Part of a small language model's weights.
Size: 7 heads of 64, vocabulary 8192, 28.2M parameters.
Architecture: LayerNorm before each block, no biases in attention or MLP.
Training: a variant of Adam for these matrices, 1065M tokens.
Each number is 128 + 32 x the weight over the matrix's rms, rounded and kept within 0 to 255. Layers, rows and columns count from 0. Numbers have three digits each.

# v: layer 4 attention value, 448x448, rms 0.0403, rows 194-255, columns 256-319
# o: layer 4 attention output (transposed), 448x448, rms 0.0379, rows 194-255, columns 256-319
# q: layer 4 attention query, 448x448, rms 0.0516, rows 256-293, columns 256-319
# k: layer 4 attention key, 448x448, rms 0.0473, rows 256-293, columns 256-319
v194:123104155128149142051093046142117189126104157157169087133166187153105121148109105147121085120163176101125074116135087076085123142210057104152111156114138198116138115150055178138118114111087153
o194:126176135212112097132183077129162098109100028086085140091143064153118128126156105100182092184123134109093209164155103156078094115087133138155107100213168135111083131103136160140173125086134107
v195:159105143145108112174116089160106060147095130096160148176101137102158117117153072174250155179154124115135114107170161106101107143216201111133188090100124170100101154134139140124110114191148065
o195:121141156107091177137159053130241152171120148152122071093132125094074154128082130137139136164149108126160126179164172086148121119118108167169115176128155141126151090136191111108126197148091154
v196:178124107080081111135101094097073181134102158106147107090170190133185137167157117148152117130155180102135092134182102140102127139086128125149143153129148099080130122077098153102148111123067134
o196:096153156126154155108162131133155098156152135106112135158090137169117059135101122142096162115110101184074135062140161154132101089156110140104128147095137173147119079112126118142146126082154110
v197:157086105131122117110219119076121111128129169157149175081137178087101120118136125116149087128121135154144144116125211174203146098091098191103170098127168079119113111041163111111112120174137146
o197:115112121110049072217143117143101157142112094136157092087127173105105092133133139184147107152066078077118067121155148155048152175134155143117107177154164078160092127121122086103089104091101157
v198:144124124187079116186117120157175085108108134176122073124104107068118126157128081146059124143111125090130172139139142084132117136036055177107180139120125101089114045201075111144123097138152112
o198:084116154170181173149142157009123082159172134122062155137081112162174073109115153113124181063126114146095129148106054112176176139177128119109104174184166092149061131106151156155158160143164147
v199:143151118103096140124197068100085112168234118160155136125107121096139156157140123114080102140172071115100156120100182144122143156124070123089144150099114172179154125160098111117063121109137098
o199:173152125124140138102081096125091222089147100165121085126133085108097135136177092106107111072122193088164146123161106084123113149115200032115159118057160172096056077108106116152131145118140115
v200:182137167115097128113095232137107152135142130076117142078196109148101131087131100098137148135104122164144128152137123180118113086116152087141118169139133126070119173102078119161116148197095176
o200:120117126106084128102103092168074055161141124094175168141236154102171116112081146171113086127079119131183100067109165118141103143148157123107104097193059157145094120119117077110163119114031105
v201:148147228165156137116172095169135152133202125105085223135143135128122128174167105117086163129123209111124163111119161162134144110139089112105141057135150121150128165150155106138119145151124102
o201:133115109092128115161094114058148148055159113243126198074150139059118061079184109078126111109091083068181115170116134101142155119151115123084131135082124132159132090105164070075111110131102072
v202:087127172141133110106119157091124132127128093128145166154138152105099134136118140169141099126145152141139139105129139167133148124117112096147138127127137092133139153154122060117121126144109129
o202:045139121126109218099108097110093100100140131159110126141095123087134085165198105144108089096056124122133136097128088149152142113093097176151140134067111137076129141192176116131124149095115082
v203:130131149123126126167109127135146135100103147154117190085123137111162123137114140145059131130100175140120173127192147108109116149170155098168122111124163169103115109178151154098137096144048094
o203:142136115078101117158083136043138110106172151156093169180116161085110164124057094111122056156149113120152096057116086106157186138105094100099091161124115125129133089162151168113156102108140119
v204:134150115082167121095129089120124158138131167117135097066123107145189123160117170168138158118108105178131157135169057128089119126036136124128166120112119061148123090124170129107089144074101174
o204:096125164091148078107148197134138093176142102096116101099078222133099150096123128124110099187153190142111143091131126076147114121153130154102103106144106103173075148124098121039153113159139153
v205:040153122070069113136081133211137120126188106087133082150106114139102152102114116097164129179125088089105154097200088139128142181077210128120132139121129072137135117099050140134119112109149063
o205:146128164147045171095127150133088095099111161103089155153117046181142118181105112103182111104116174104050116164125138084159129204073098058098108110045231151154074081122119118183106154145140222
v206:099130130079082107076109147159143175112218138036113126111119156127161115123124115118081095128087108135128132158109135180091118063082123144162140082117135113071123165123055134068116101175144083
o206:142177154123110072110099099147107127072168187190091138149083101109128155123126209094170124116146129087145072080122151131121183136144115112116116169144148116145099130080130099123151081101182173
v207:157143189117136116163168125173132157093109130125141078145116080087124138212170075161101097110175107022133121119189064149083103175089135180169144113114109137097106182203111132162150138136165141
o207:051095114129133115131150133139138121172130145136173205132133119101089126078141095104118212165130162150183151167150110118167158044146130148102109105113171132106082165117168174204099169106145117
v208:117139157098086126086097150146178189153135152132161187135138170144103125120162120197128156138121127114138163124100144091104128161110064126142124098124143173150130129156039174141117123129122122
o208:150099162097150092161160077164100114087115031114140200118160079155135101135086143094121131158145143094053163185125125107153117124121190148103113180114139120182072155141143139118202102135115132
v209:047114161090146127143152154108147181165147104193146174093116107116159110166102187174079153096112138129134154100142135125047115185203104087116116114122139170147120215152119143095118163123094132
o209:154126113114131158166097165117125197132179213136124117160078169136115092129137014086133096097147117145151082140111159163122190152133072094071148108143073122113210143136144107171160153096113067
v210:125126155060132115140067096157119115113154122135123097207181103066087135157137200079130153108055087110132123116145114133136174114108084165109174062133110073176133108028127109118131146112151136
o210:136137127113095057125116149145112135126057185152158137136121167166094086169189122134148162079094148099088123120103113135148162173104134128089159103123184125109142144128130078172099137106180168
v211:121118138095143128099189087150136167120095154126071068150159205074152128142162149106143117136166187090157091104128066143109121120134075154086135191102116066137125117138132131141068153181121149
o211:105132104167163142178135117104120119104136083087153112089130109223131099161187146144187161118125173135079125161141118152149126081122116191142172106033082163101114176097172132149083129080162142
v212:123130107187105137127104094122130103109030140136122154073105094156163144181131101120078125137113103163118139108170142084180076108043098177178114133126118073188150182169168115122103127127143187
o212:128081133132120204138157073033115118101151141139069079116163150097208127134176128143151116127147152135122155128108085135077144116140114108078115097110139148149090072100085107137142142182145129
v213:138141044145117132154141099079175087100060128155177109147133114100152113177138103126148118147067114118140109120175141144079163204082112167186123148132158099119143137150127176138101129146151146
o213:115099146139148175154128162127091138114093150110172154114117128139125116093160147205130184184139123099123160127173158093166103082152135096124160166040126111153159137127087144107127080101172191
v214:188129148176162099166100122192120183118152121196118176127096137115128121140123139139113101128148158146131175116152216123149131140131096114148105103134102084172106159216100123135180128094092147
o214:112082156102132069123133170060170166167184111134146099178096075124169097067115108125142177142181053089190130153090104125146133094092168105139139080203145172210134077132097075118096113184128093
v215:117110177130106111120079143153108183153115149128112152079140147112093094133141135165101203112113125135146151138125136082159107095148152081116125097112096111130157130066130097154140132165182134
o215:122114109081097065173114165107102111143159103187109105133176145126127099138121156116130077114097107133076128072129121115154134155069141158113148197106146116175111130176140082115187102139139107
v216:108164100142174145142125151132167141126094125159141128116116053079149139065099170108060103156159135141134180118067030173167172062072092079141139141138160182102136152144129176135133148134069142
o216:094118151084133195081145107162128163078162129043179148124154144143145177183100133122051110142165135089084098104125133130159084068150112121112066134114079114118134149133125115113161193120144142
v217:132095121157083130147125179131146099126123099129128119097142112122086123106112104119188152159067138142115148141147169146173123097128126073156153123134127168108146150157187079108136131121147069
o217:158127113104082175127080136126186145148136146059140099106097142120103156149136146165113110053141122116119085124163194110148162168126090125145097168133106143120052118151176094124133058147114151
v218:130093101086177116155142153056129146136094096177147148175122124069117139110128158163141111106209111122109140099096137135108083166236112114035125143136129184169143175146180136141129091113131126
o218:117134113113076113126131090164126162123100134144117094106184151118147105140120092164120085083088165154132129161153093138131131155087120163120137132148165152097198104141147134119147167086111127
v219:119132155084105122143090111116142165143072135201117158095140083132126131168149122153165075105151152054111194112163143092057148164086165118143102106108103172095130143113116130077081116141141128
o219:089136116150136151161102170130134086146127090123123162139120153133136066085159080110161109106057147146091161133179178131124155160094184094037218158152157103108170166197087102149121191136118125
v220:122128105166150105153131143128099138103097102137140113074114175119104123107106132113132091169105113152134156136094097178139173092165102096158108109123142089057129058187123123068106104115115077
o220:101129102166143101083114098090167117110182121156114110131160105136118156161177145119122118110069097153119085092162163094178131126165166159108099096138066110097122130191124142132109105112112138
v221:043143070161093155104164112090107157126102130113102109125095123159146115106121058146164148133123091154128110152162085129109114189125198167170149107118169112114129132124041177115099129170174123
o221:102134103159118137115129104170102107123110106100145158129116103109127139124062098127122112180101112170204072077179102120166124145129089195148065149072073082079213104150094165098096160054040150
v222:087111167101123129151155222119086140139129120173130157168096112116121130109147122146069108151113141088100148140101151094159119119134165115071148127102128174191118138059155112171103103162131165
o222:118109124145093051118136153147081146112085158157170149113143178143120110147120137131117158171177102099165169150170128163111186155085088115174150159116181089142072143176146097125130122082149124
v223:087142147111152119087137133067074123146106108131138126116077136096109117165135092133166120135087081116120107134126160157109119131096095137117118166124146101176103146194088186150100125085170178
o223:113110115179150137139132119119082124126155184141097137134137169131114179096114120118084158147133116115156154217140072136177046145173141069120107139148141143141117131143168182059192156142102170
v224:057130156176166137055143118064143125112083151086136145075084133146119120109173095146144148134109169192143159108126071153131133106066133157092139172130111109127124089040148156126145110119188144
o224:200094152122144112157156125077104073131123118121104059157126126112101142143144129100159065126118111109078121131127110201116165096116093119129159142082150094145147125122120147098125143143171169
v225:054095101135106146137104093096149066101120100082159086168154138076055134122096128096146120128158095145134095152103097159050114113202114137008100141114112131118147183116060174081078113182150158
o225:177156129173100160125127155158117117111172129080082101129165124204133193089105141159121085087108143144118130144186128103124164183192102133143092124112152137162040095071110143149146130098114126
v226:067152207131147140144112092080158124105122120127140129244166141078124121142088118081144091107132119112147155115082064115106161080218177147129103121098113160124121110099182127151103120152123138
o226:145175129116108154141158116097150121148126109158120156122157141110077216141178156118130112127068188122057070156157135099095143118116080162132144046153111114141087178139158116164181093117171092
v227:087111100152099138110188102051164097107154121109136106174089189095115119107118142140136156119110151104145082146048159126074121117162079120103088105138155207084130123177103126173147097151132151
o227:157152115118223140094125103184089113133132098113118115106112144148089183175079098123107160112159143175050149115110163170124133103092141169084147215150063111085120145130156184089137097111106129
v228:104076052144119114130109140146142124124159096113101185119151113125105128060131177143176140148138117104122067133068158153145138150196093126086122093120141184094146150151092116148149113175128118
o228:103131107121083065138104114197138095173146094112090098131122115129163141204150156121163074091118188161106137086201188138146175146119115135160127145120101129057093098168128083124077096155147080
v229:100104184132142141142130160168126115114115108175116208122120103079146115041110169133177106110127109148134131114154133142127115112200122099094119149124114173103133130126131149139151124157117151
o229:072107105083104110157085095141157047104185165080123159204173110117116122098121103145137098154102109192211110136135140114145098140083194144184098106105130137157134102157164084125091204113071116
v230:166124141128108152141108189210136115082127132145112204121115092134087124087153101164132152148120127201122172108105134198150180096066080144119123096128151116100133126163102144086150100179134092
o230:110059095070107122137135128149106104158181109125228142146109135174096134130073106126112161128133099073140086089191163104168126152150150146115138158135131108098178122189121128150086136179119066
v231:139141128109084112072085072113129123113044127149150121141137128109119118148109096104205085118097106195125103131166125134182095081121103135143115125131097119166127125125127086121106134177155147
o231:138126189097164169174114117146127106149109182113115108152122156135129138074093206134141182100122130141102134129112138097094073107084164119142127154051163109166112101104103138162157117133134173
v232:183125134165090127176140116208151140111123124108134155169130122096124111081136107041073192113143200142131203110186064112115147153106116184121131125131124121114128114066093100139153133100138146
o232:113109159070140087049151141068142083127145087103157103153137071178143159091125129196153142176095127112172042148143128058171173145206132129165110122166109119196068159073113125115140107153112088
v233:113145153115141111183108106127111196109179109111165109168181065125138109195098149111123144137118104170107167120158075141099110164175106162208184147115153123150105117067126104111145136107131134
o233:067126125121084172107094187079116138244148198142119110178079250144134111101188115114154127090129179149098140097124014106194122124124057140108099055114088119154057116158154086217116165100141121
v234:162143160129098121150104105212125087112136146145135205109115072106132140130222106122110113127127088141112172147109150115116137053104148067173214053142101137081117139109097095130133131131163154
o234:143167116108099172105092160082146153154125106119099140101141078134130128073090156155099166084127103119160080133192087048098168118158171204120102184109165106150071106095176105162125130140126135
v235:070161106112126108093127107103137104135158139103169105134148083169137127161160135158122085103135160122126117134106146125088137118151134132113181132152141142107129126113065164140108119135158124
o235:141147119172129187143137114072124075145163130083055185148069127175134078167144146105085142103119130158153201142153097153139113070148080093118064146055148111140087137105164158144181146137154158
v236:139113164132110141071142145117151147135109128110157139020124123188151144171168077146088078125176059109148134129140101093149061107136120118173161089108138182156108158148098169133150125091164088
o236:175085127181110122157194100109093184118111125145056125138165093088138145080160134140141119119144139174137130170123149169094130107122194097105074106114143106133128135137157136112147109168108141
v237:091165144111085153131102144150179102127123133178103160097122093129087128150136144180191101127105162124153091151136152129181149185126153094090073139141116121067136071164103123154097113179101073
o237:085068085130152068135118157122105128128102191128063150148162040138124173116084072047088194164103114130167138038111184139145100093127151115124116164103070135080124146199169092136146087118103104
v238:072113072141118116133185123108097156131137111160125081177132161133154155167148163100074069128151086142138109109100174112119117117089088139116052172144123125210155101128139129111104118120107121
o238:160110137155106027176135153091062198108183178198162080086127145097095105187166182119152160106122115139065122114089100202091133156111116149110160078152094142173100080111120089194133092111164190
v239:014119143110138149113187153104133206139080111170051146174091104063136165120160146116117120122186061128132164121123158091120117098120109127129088158115093159101143105089108197164146134113107187
o239:110117118122141143200074094097108211083196116152135139171186096115120156111122063104146047100097116141151053166135109134093168131119118168094173100147080116148118140132173125160126130080149073
v240:105158087105136151134127113179101166110144116095158054112091151136121158070128152149138138129114147143162082147061150101135144098094232128131121081124140118171102141101054188145144130095176073
o240:155102119178131172142173143135119174141119154077167101112066079143150097147155159096116079073127127097082134171147144152114073108080134094176135115126086154131174157184133176143159205199152122
v241:072158147114141149152125102154123152126130095152192101117097073146131145077112148172109071138139145077142135107064173188150112176178213109085150144135110078122108113147100065150113121154137115
o241:102132110161127151115123162064113159125159125139125072113129073158087157184121101100126144142100123113098175185152112109200155131096171096157211115088149158097132129127127147138137136096152123
v242:133133151187115128131161148170199060109067179112061152211169150055115133135139159117205136126101143105139137141145149178132159083000118091053122099117073161099121114174151111145126125151083151
o242:058056167023151110156139132100158114140123130138213175139140125178104114161098140156105175171169098125207101107091204123144177084191173201164137179116059104153104122141167160089123133174160123
v243:116137159139136145091160129089066143167163119173152165067111120148126141122159084110156170115102088123119149088182159102177107135143165117206118172104121180147121097061201129197152124054113138
o243:159126101115197093078133086127116112136063080166138083116215087151151176132077147094139141095126231128083125148136122094032097103057146151101152174131171151133155146112111083118078158155075125
v244:045125159098139153135128164077117102162164095162155092150198078179114143071078117190152124135055100104121108112188066130090139146222105088103129145117109154067117119135067156087085135160121125
o244:070156087147114090076080148188128041145132165086142139163125130112136160176081153109092152181142116151206103104115186134181113100167108179166111166131156087076112210170126099110181183098112162
v245:151091113147124108123155078095107120131091153142166158165129100090103116142134116149143131132079164132146154153119079101126163095088109135107137061110087083081142051176078093094100095137199128
o245:115141097178090201123161072112164067127097051104111122135107092125103135107155130133180138109094132107117128131122141102167084139125144177118152166068116120114149082169140176125151092130148106
v246:099141165130120146123107140148150167157074125109089195093182118102167128106146161124090069128148136137110136148165153121090109126118122160141145198126127206093131106105110127123116120134182112
o246:108144118100063140144088143097138126142127102088135140108185160073118131117072064167112090186107153175135103125126088080151194172100164187140129111156176139129121096090082137153104108143118161
v247:070160169149128146104109150123125193182124141099141165060120111104148111118177141117055172087101162102131123144075117146180116061083150177120125093143125141144120092127094188127129158093123143
o247:102080111085112168125114134123118169070140125169140173129135126126152091164192096137072125167085151158096064137108125196133165106169117121108094115128072111126169162145179153117144123125157113
v248:140076042124117127162134113094105156134121096191175086169130149117110125041128199109170153144166122154129134097144169123148146092188119054122111181124148176190139154107114116142108160089086119
o248:074155119129092123146073100202131136143129178105173111138079091155219140201183119094144119093106124110087136131148110099173078120110081117166093117177140132092125116142133100150110166113131121
v249:141110101083123133157107198159106077088165120136082122152127189058121134176148115122180055155170115121129157105087144093094115170087111129116123190135100067169125112144094173127137117147121124
o249:131148136143168089065143126165111139082101135163103140179166089157123162078062142141074103078095126124103110165147079123179130198134176101113109124122123173100182100159138116101094165069089166
v250:103117120158090134137221152115121132133081177083113124059121140122094142140103156167074095143158167165121162162172080156099127081019109106110111147126122024118143142144083120115121122121211134
o250:089090156144144136131127138167108087160132126102161155105137149131118144080149098123149133158097095143170082085106121108102166167136130146160105053177121149141143138121103120156146176135089146
v251:089121043116134139094167102118109123151151151041143128144182177121166120084152180173160156115214110157139071110138134158139148098144198098094153124136152122162144136069071195141125153113132198
o251:136136133182100125152144122135186144049098133106116142093095153109155118130132144162097039141069077187121149230155134238069023160128138107203118135161090131137159125107141160118140170104161111
v252:099107094143127136133104107118105099136111113135138147080125172114126149060116174094125166130062095169117180098138113162156155062137105157119143138127080042130136096133192110072116115104089161
o252:142140145116129002095090072098119092092112172165182096120117103188179107183169161159158136154114136137185065104121121090130133146214147132112168082154135102108136082133120110070081162098115162
v253:194161077116110111155119176162135146128157123120136170106090079143143150092160082165093092147141157102126159137180133163136107132148104143120120162144119010139142151143133095150152120130156066
o253:130116114128159157081168173118114124165119139124155104124110133211089113050072117165096167050121114076213086138103132075114179124153108065192118129156152118161160152136092092085097118190057126
v254:122094108133163122138124152153174144146031118143116114134161098104158116088129129120117073143138056125109161127143122098145136132199106158160123162132109119099132113152180121115159120121115135
o254:104137058121121202123128091060128143112192117121093125122174122124138115116134161132160082095135122109105105196163089155073147167102108140158153117127193105084154156105119137168118111125099106
v255:133086093089145126141113109072149143111078126097121199094184128085127110084154168204148085111090183079140154146071171126124151099128158079149128099133107083167146063119137100103130111163126082
o255:098149122122125053143108182163144162126080090124116154130097157125157164140161184129038125155142158080151103127149106138132186112159101153160170119164147095094135100159120101113076105113118133
q256:078183121115134113203178188118179140129143161105153142142103107140196123074072149144086086132095133164133101118072112162158140138120127130110192134065117134111106101110169125157147114139074035
k256:115121146110055119145130140120143099168127176114135076151107097119165088106136156145130073144153120100189063054160103120140117119144113186093144176125182117137156148146124112144153173138141122
q257:121148113147126121128082138158124116139153139061109092145113162129163125118177141179166155140129167144110141136166121152083144126050165152115143060161131158154124152182152102091141149129160168
k257:157144149110156122117135138146167099118088204121192164101118156095116065138178121061116165070088146103161192158092181148115194152117096149164107135129174139139216097132157149141089207144148163
q258:153108159122125101114111167141176115124032102089131104070065035129133113124014149128062128147123057133153078175093105068132071168187109181094189120093087197058154150162221087121130150138159150
k258:168120138125090165131114128056150137132113141119075089188120120155095035118188130103124063033170131171093104092122156079164129123122122124124139124143136164164162108180088155122094189128129131
q259:134121124094205129180170164070134139169129133160053162098171022164112161180068134100078117142112106074111097154057126133067133132110132170133107068122122119153110156133108121125094148109140147
k259:141069171156082067102171097069143121160149156162122130148093132096124150151092120137103153164123129132195153068166180079121143100126120122141143138119139197187143116146107168154123187050144163
q260:148173104114083079146133164138143161160121140129220145093093134120186135150104135105111071113127145098125116122085104156138129157180156156088109131093125165138110155125161167089134127143144124
k260:113127138126125116142121119106151122105127179123119095154095125102118057131124176098106096084125144141211107108116130153126121137108116153105146136129190105144194119140156108144128219132097167
q261:168077157096178128134138075138153229107128160156135153124042113143118141111141055156034076147176097135162107115177149115090121172196109038131128154115062085158127099163105103171114152100158082
k261:172124065162118126139122115084118121117123150094152114133110165138125114142150079091122101200166193136114108121156170135096135131130193053087115100130071137114090066110103138097191146094119098
q262:134140137194108111117124125076167171097156139157122219166152138148146149136061106098139093127075160170124077115145052140216124118102169105153137123114128123062102164135142101111157073102079124
k262:153118122124094112080060123152143114095112095052143081161080158124152142137174152174172100158164191101127055104193104105088159135167102108107142128145120105146165156104152136106232089118202139
q263:130089147113138138177181135094147122127112114053078166174083110133126131114054143037098182123111107095127084095114135152127114188097109156137131108097138043122114096050167130156149120061046095
k263:106085166163119109146098093115104144152146169165099159171067160136093102142130145176129118183157169140193146039119122075095130088129106085104148154115195149155099096103159156143149171099059117
q264:122195165145127113090229151134133116209171102178142205146112149125155115170149133112121090104132184106132061133075086152110152123191129163177030079111117196146130160110099101085170128158107115
k264:117053056108125189125095093086176150140145166090129057139047154130136100097187174126105130119059170135138079089165136045100105123147087108100140097105141113163182103159158152147172104202162105
q265:159191133160165149144063097067127165128150144087088113122071140118132116148201125150195169168101211177144146152188127128033171100146145047105086088154157124109127135156168165078130165162071076
k265:086174145136111049091109092190154154162119043113085171148134135089136201192151109106112129158063195152109170156105111138125154165138129133168112085111137118167075162087143122154093067159158205
q266:176108128136100141184122153144093132072133106115122137130063110133169122081118162159184177156130182211124123121162041093072134143146111127108170146136115173158124124111180085202091102117170129
k266:167142121129165107185143162139130121155115141101138158142154181106109165162190075103126152185098166123192181087104224157127125133086133109103086060103091134085099095132112110117138101163120125
q267:057130159116152101059131114157091161139064124091108118060147082205156143091109108099153197113101163106152114124093149103128104048145138145212117146135135117122140117083131093141182095080173072
k267:161137138145083079104123128068180115137168121200076092159096123118123160140169157121115158203164128152174123078113131085093158064096111123049067097103072156147092171106133161116059098132191140
q268:074162167084200145190149158193107139145149174129148171153139114087162147176154098148137115123115159131107085109087133119090128126146166136127107176142129171171127144167093173130079120147165123
k268:174125155125064111153157113154174157110140108100141104084139171155136200166135075106150148185131119116129133135161178106130119128138133106135055140136096175143080095093136133126184042095107171
q269:145139156078165137129119118086174093159184143116182102027170195081148133205167105192100070135107147087126107170089184138117124081132082074128113150137090134121126071124114120148167142141105088
k269:135210139137148075131093131164155160132123083110174123110116149066111187122134131105128147145108109195216202188133081138121097144150122128152081126185077093180079145141142141155095073110155149
q270:168114114154087135137106187124130107110152126151103167174061171089141099061053166122117110126126088094114093086100081140142108091115103118069109133101138160057121100168123147174112129066112086
k270:100085125137088151159113070146135144109116098102146177156110183149118079101161173181066061134186105107128090063146165125110140130137114123076230143142130092080138097160046132172141168124108108
q271:128148145117157107154206120121213157086046147138181245088100139141179141182142141148105082142104058186160096117101152160140095178103149132139104105146118109192110125190091088103161161123173180
k271:109149132182143172157119143136177127092155186099157064146093076129071032139157130107139071090107154149151080092137148157142058147133171107156131142170152103100162098131125149096221164068114107
q272:101092156101163112127120136030096138082187131159170105131143187185154103179089180164125158125094172095131124126095142142088129192068155103147144137136096090159126132223125124110103133147082159
k272:137148143155105163122087140154089147117133098141166136157116078095080202136107138098109143156139160084116092180097169161054157148084128097175123135165077106137078125108131158115149054066172119
q273:103122168113152123101124084137150183127141094179037152055048168160200122069073162088073178137103130175108103088114124064123097083162087137227187200107115107158156167079170151153156161126113117
k273:106066126131091192120125135107137100099167126086088147131125126142110074111198137156115101084113127145033084150109101121140132164165129176093137110128114132140116116109105169134119106141108135
q274:095123078135125170195088186100186166128161101063075156157093088146053143066127172104059121119124095122139142135111139139142111178142158125130109114120093140114120091063092098131098097150031100
k274:111164101144121175115149142155121126135089111148222168119220172178136153171099075209145155186139100112072146104104170127153133094157151098139098141171128143085091156140107163143183171156131116
q275:094087124154169118126107109135129169130148095155122126133151058129206131109149074055212100123148145126087122120136118067076153150078163154114162131130168159139144143133153135050133122155190156
k275:128067090095156163135124118123112154082093107159123125103145125173137173167136084133133136140120122112086158196139090087084144141094141134145114093143097174177117180099163140120082057150112137
q276:179137086098227132141145170077136149127188136153192144110153119139187145175168059089146173140100168112153172194110142156126129178078134137093145203168172143148155168155189092072137119090098191
k276:243095122116195097141132161157124145124122121121145148115157120080124188207097088141171127083117102149081175223159119120105169134112205126143056117156119114168140164125185148138132120081189160
q277:128060144129133118136152144145111064080118137154092064159144056041113135155161184106156090138121134055102126098203131092089130119075152121052114122130096120130122170125124063117089108157142167
k277:130080122114153075127183106094082151143135175128175184156167132154174103092094164109145153123182123111203103073174164157133127114115082097128174119079217119128200102139110134147131238089126087
q278:069129105123101132138090145108112153178094104081165104162117075097128150097161167175072063152088146119147151137135138150116115097183087118048119149122163030101131122109147133140145134155128121
k278:131142105121132144171106102148131150125088225141101164169142158146175051140119152133086136057129147139078073154164113183174090142111133124148167121118183121067163104119172117120209166129083099
q279:141079170151231151136203112142055051167163128178137144101157101092152120154131127095133124130121065084137109202143110137060120214096154086115112082152133105153133165179183163123114142082178154
k279:143077145082177114158177149127153145171165151145168147151158138108095228163084136097138167113085141145196135188113075139096126119062149134141130110108181131174106081087063143180092101137152160
q280:149086145149164131149145158135159133185158105124145182132060133127132108151106181109126141130090037076123117168114096173074157152100181174140141123090086028103102134085103208111148134174117112
k280:104085135132075091175128086148128104183103094129134134154113148135141127069110170160106106214132149120212116051123139144091179142146131119176145136118124140100067126105091107168141110095119102
q281:120144152139156145056101109114084149153063120143075103158096119111162121158046181104122119125183054105123178103131158117116084144141109159188138040126110099100132125151081148130095176164124123
k281:106094171121086086112162055107175104145166135137148085164118101121123114099134138103101179148234118089177115137164137078101155101097149147164160155093125124106120081173081161084087154126121121
q282:208093136103000105080061174098163160107123150079102133113047167117104110115071206150075134144138158155115129120119171142131086129139128149154155169129118107082113103074124144175175088100150230
k282:148098136118208149167092141119133129163079066064147131142150146073128142120117132157139130201140117109144118137116165161115173117154159116156099126136083159104105129200075103091070071158149112
q283:176144109145162120080089125127098183139166154113088102138138092107112132137108059097173163122133191214119165154139148123156139115074117110162200082123096117119118094053158082095138107097217122
k283:152124095119102052139108116122100130116067045107096095097131106127073175159100165165125116108162134086118159135153135178159190111153132099075077119097155121106102170106172144099149066112038131
q284:069145128045154123081177089099133118133129135217171134073136038135132118212126124185179139133144160128075161105213166099127214122073164183244112098114117146102112120127130085077117130104115125
k284:132111109136165126103124172170120106108155124126084087118080115158124173081127184139137064146103208082066161134154085149184172160089131137115163189145121103162150219091178137071232033173222089
q285:136143073083174120147120084116107134093183138142173178109125201213162168081173034181125067138135044187126099124103172118097118129199120130158123089122132143219144141060125163159109155086105070
k285:130148117181080163098117120135117101092116140139095139106154065121149084120100188200081146149112086119092055145135105155117062096116127147055140136180139170076136219062136170143139214066126193
q286:100157108122115122080135153139165097108137153073128059150203135099128127104236112158222136122101180078110168150157102074127167182095197094083144080145129127118110215116162118057165094094176188
k286:127162168109152028188078148171143135160120199101145151130157140122132174122122108106149130177127128163221136091134110096184135089176097159162124093061226110140111150107164078091072166155179144
q287:090166131048122145122147120182137100172157142144147097107119128137138147193165117160106210167153146169112120157183174086092120189123136179173154096154142166209118099128178130050122096142168110
k287:169174117106130037150131155177146140181118164100117114129172098090145194144091138127154152155099102128218143160088137177117133132126116161150073095097141094124116162140116105123110136150142192
q288:119142094181038142133060121142199127041080106101129121100096130121138098113120171138173113124165158205112180127207131199110116192122167146138169094136113083020102147140055154097160139089196110
k288:117161155125156061112123116126134120175123108128147139146142149128138205163100145152126105192112143085188147099151139109144150092143148119141135111112144092078085154149106142079157106133147137
q289:176118148198130105167104104174074143070119125018117128125034131148075136175092132140130128177151126072108104157171143142108130089084169115171150152147138072090110104111119132115055145090097129
k289:183115147167124111104124097124102143136162151177176192121161106155156115114177076174144145197151129151190223093071182107161156078161157094095156207102125170108092114138085160131129116096110097
q290:154189151098117135077138125123147111125085113143141186183105064163179105101117149117110100087110095116140144127147165102116157119103137189083137109115120222126152103172130120078118132126087125
k290:144078110150092139134063111082126166095122069104122092112131077159157115155119137080150082048136121187058092132141104132174095168115136160098143162164115112136137156144175163103149078117144061
q291:200099086051121129099123124183126158153144088134113105161127085087127166043102193175119089095116095076106101121110038136128100122210139108058104193131080111146143151090107194194100133181106139
k291:121088146117127107105123147136125092108137080082134182110147154062166172124099119153095192206138037139144137166192127111100115063161096148126098136134046140140076144135119131137145100102123148
q292:147081110173100105122229166124165114133064142161096140133125096070167127131149128104205078101112115064122064141138103060179162074105162166113131204139110157136139141158160071147117145073166107
k292:172107124138160155156144120142063149092151078099102150157107116130147151142097155103075139125166147114027105109170161090122155098086156130111136131116102151129130144152116110170082061145140098
q293:078082175128086129181202100148057187132196120111069124073111110137106109046166113147065169104090112147113145121136128122155129134124097132084117047134103156097115164216129101133095156094113169
k293:110125107093132140126111182088143038148116168150215155148226127205186153119110123136070193171121091076122150134121128112123091092124129120110118156099118105171178087114118190149151185118162127